Weights of a small GPT-style language model, trained from scratch on English Wikipedia: MLP 1024 ReLU, vocabulary 8192.
Each number is 128 + 32 x the weight over its row's rms, rounded and kept within 0 to 255. Layers, rows and columns count from 0. Numbers have three digits each. The size before them is the row's rms in percent of the matrix's.

# layer 7 MLP up, 1024x256, rms 0.181, rows 365-375, columns 0-127
098:143152148130169119069156088092077126103066091133135132143130137105096117152092141122094129136149126109160135087159095162138156155173140108110135105127143185118111110156136148103101162154097137094163124075092110141102134179185105116146168079155122110064081145130154099120154097140162134143105179087138138155119136064132174089123119114161131180105129153182093134165165132100164071134115
093:148142148129104119104089124136183105078180123112105156146126127205125096205132120103084132082107164119083178099114088163211179114145149204157100148178076119162123125183147112139130140131106138154097197079120115143114146083127111137086163141131130115131103179163145097123074161103161122102135209151132181106101168134143132157099103098098136083124159123146147126112158150139116089153081
092:101109122125173144105094149119117075196099174105092069101092147104145095155101096137112081141130127100124125128127049166123135178109160126122147136103126125106121094114126196116129121114115064152150134113139169168163119167157133106149111109149184119088087143109140105124126141148023156134115122103133076176110137119135174072122190112103129026121127144094127087101136138116111116162088
100:122106142134087088108115134133156065114098150181126202123074121180108147076089126097108118177152120095120146087139115152193116095208149141092156070161113130068105106105150150084106074093063181115095158132122105151104065105164135128131107067190096143131160114129169093122092114145121157152144118094082129094135129107117153136154169137125118155169141149115126123157132111099146146106144
103:067227145149170113075186170080147093063141153151055145097121147131131125105091136143088143187140113120072123108110171111139087060113131127154125186134174176166138077140094144137107123166120118113148065141171106144065131160119132047133132064123123101126126089160140093137117097104141114116108156088161172099101121177195161081144205135154157137156102141120111132181114105117138157078175
097:185164112161102141107065166145139127163103150148160081101084152202125079129136141069166116171151125180145099174127087099085091174136113119115067098102123109145131114175135123186110122175091128103132137126077113142068079098179093106149176156151044135077063124170125158064133146153096107129142131112136147093146073165138134092121103139143117120094153127117113081103116122100153151135078
089:139122127073183240089033175176171100067164097058098107102102130096146124136165151106142192046149127112107064121113151116177092104115103176173144071110141165097138115164109127102135123114114120094172200103106101137114135160104128090157131080126102084195115080090134086103126121109119111173169136138145135131136099107127110066156080117135123166115174102145159109155131135148163093086170
093:092121068173140121152096133154173111120120111165124061115172126112144140126110119109171124102109192149200094135122149144142097143088115154094131117060181215164110146086122133137085155113134150159165141077067147109116110128086158071128108107128147147125182061129108140092153160142151090114104103167123142139169157152121105140122136126119076147084141167129143113074119130122157182156186
097:188153140147148100112140145152126141143131158106124140143069181116163092101111134140099077106151125104116130147121153139087112153136120141089115071138127112107104155123098130103118119109110072078172076171057106110159151087165202136128127110135134057112123126131082075050138103121185200092113047164138107145082157173174145141107181149074121167091097063113074114118121115086171163136100
105:146120132139119153119055099127121132151121116062088101113175096146125118125121120121145095130060115182173196185135124178124084107083105165136170068177126099113104198092088138129118118151124088212168143136089084114128133083130151202167167147160145141161172070105103142153120139091133091147163159150104077066132171118123108145158157104092126141123133158123097127178085123109166171135177
104:122149108134136192102091140104094085146123100054124153096112119129177153065115140070116082121138081121127137136114123146111194129068118136085101135138105129081130150166157116118148089105190100193152199146170175107140172139153087109150139111114149138128130188089139140142112161084169149123179109145179136059134132090139125078179146124166148178121124116096119153103103168164116121143165
# layer 7 MLP down (transposed), 1024x256, rms 0.24, rows 365-375, columns 0-127
100:103085123121088152146157131133077110157086130101117132149151126184125117063121118126144165157161192117137133124157197058112093084093084108089130158124166086095146185124131109089112121142130124138145154167129162095150148050097176140161115167147171159127244151130068144139072096118087122136187103129094115120144129127097083170115142133051147119082130109106144105132084116141107159124143
083:135153070148105100167114108087125177152109082056155113152209133073081132136138111101054108094235094148132101097138166151157160104155154143129129141073110138145102085163199151091103090166107192112151168146141142171140135087090141120146124115133125145138144119106183092156083143141072184100103100105164154111147122160117165092087165102070112153086157147140175129131114159115120155103081
109:152108115167095125073091175101098105117123062058112102123125150167150071127118199146162064108107096019166079109107123098148141163123102136099134131064126255158095153110101100118129111116114119102180147175157107168183153163122134156095097056127176125131124083128111167124095137091131098105119144134131100111134143122092168121139122115104117115065146109137124115145141103161116176096141
097:161150142066106181140163147123124139087131115109092115138155182065129097141147126135131172064132114139166110190140094156116127163116113105127125129100133028170143191201119082158181166093203091120146095199084119154198110127087153130143106110083120142079114151103131186125143171161178155150145128166154147093105157147137165161121110130132156116115151144131148064136168181120107149147127
098:062114202078152083142120149119142122088106120144146128153078136162182082125060131146133131060154116207152136130112164167135138092155120123108087145116132126117114143113076141138072101119122158136141148077159124091089118185144116096142106133122093111132044134141127109134091115126148188102112094112119189099119147147166170135096119117137115143117082104160112121132114154148165191153172
111:182090138100200100079143116156122182132101156153158072123098105177104076172052113139132138107132109136067144123143086120145117119155154131147088124133162105188152162087111165130105123150082095164194114103141084128119098171114075118139127101135165084125093121174069156102173150181123134132122128110136151153107119077133134094166038118142107145103095165136146110168131152123187126119160
095:125166180158152091116107123112099138136184118082184136168198136192119118125050135131134138162137081084085115084146144107120209130108132091105105144153128104165135120095155104117119095071116170088147118181105130155133118108113175114135139108113134145096128171133094130144077135111072108093087074088148125128131181126130139117106077123184145131101088151130086108131078109156154171188104
101:127091255115140167080086140126142104110116149168100014143137146138138119119096136153129133134187085114113094163072175152126143138133178088137128126082133161119139120121125121098102137107090074104173125133137115115109116111129176091046150104104219134094140124133168115129121137181131112102068141141166076222110086163165077094117132139120098137065117204101140156098139161113179112062158
103:129150103109142065088071134167115110098093160176101097125115066173061179139145107074177188149150119081115139072113065155145166175150139104119119123150142148130104119129119030123102170113148183119057034177109155145104138167119094142105109098079108109127128097193103090112139112116105126102187171122097068151119078177128119170156169151103149154085200152158183095092103114125132118121141
109:173156107145107051088128153147132118125107144187069034144137140109133132167163117112154108104147127129113105100104089139150110190189117096181108188168131104125150144140179099173166114128192180113101110112137124122042106134140165095093109105134122139133018110154085160096152112104169169140145074163153114174111117088131112145099128130125148108094181141095104072160115204130183086102142
102:183154116162208154186143153126150141107093120158089109135101121116094114123152137184137089059186128104164135136162094124103068155105153154177086121149161133135079149124163113206123151175172131086097095153144132167127117080141151082130119176144116176127203186140090153089134138172105109142112154158162088134152127081112136161131145173112138114102142150093161114179072107120142146177127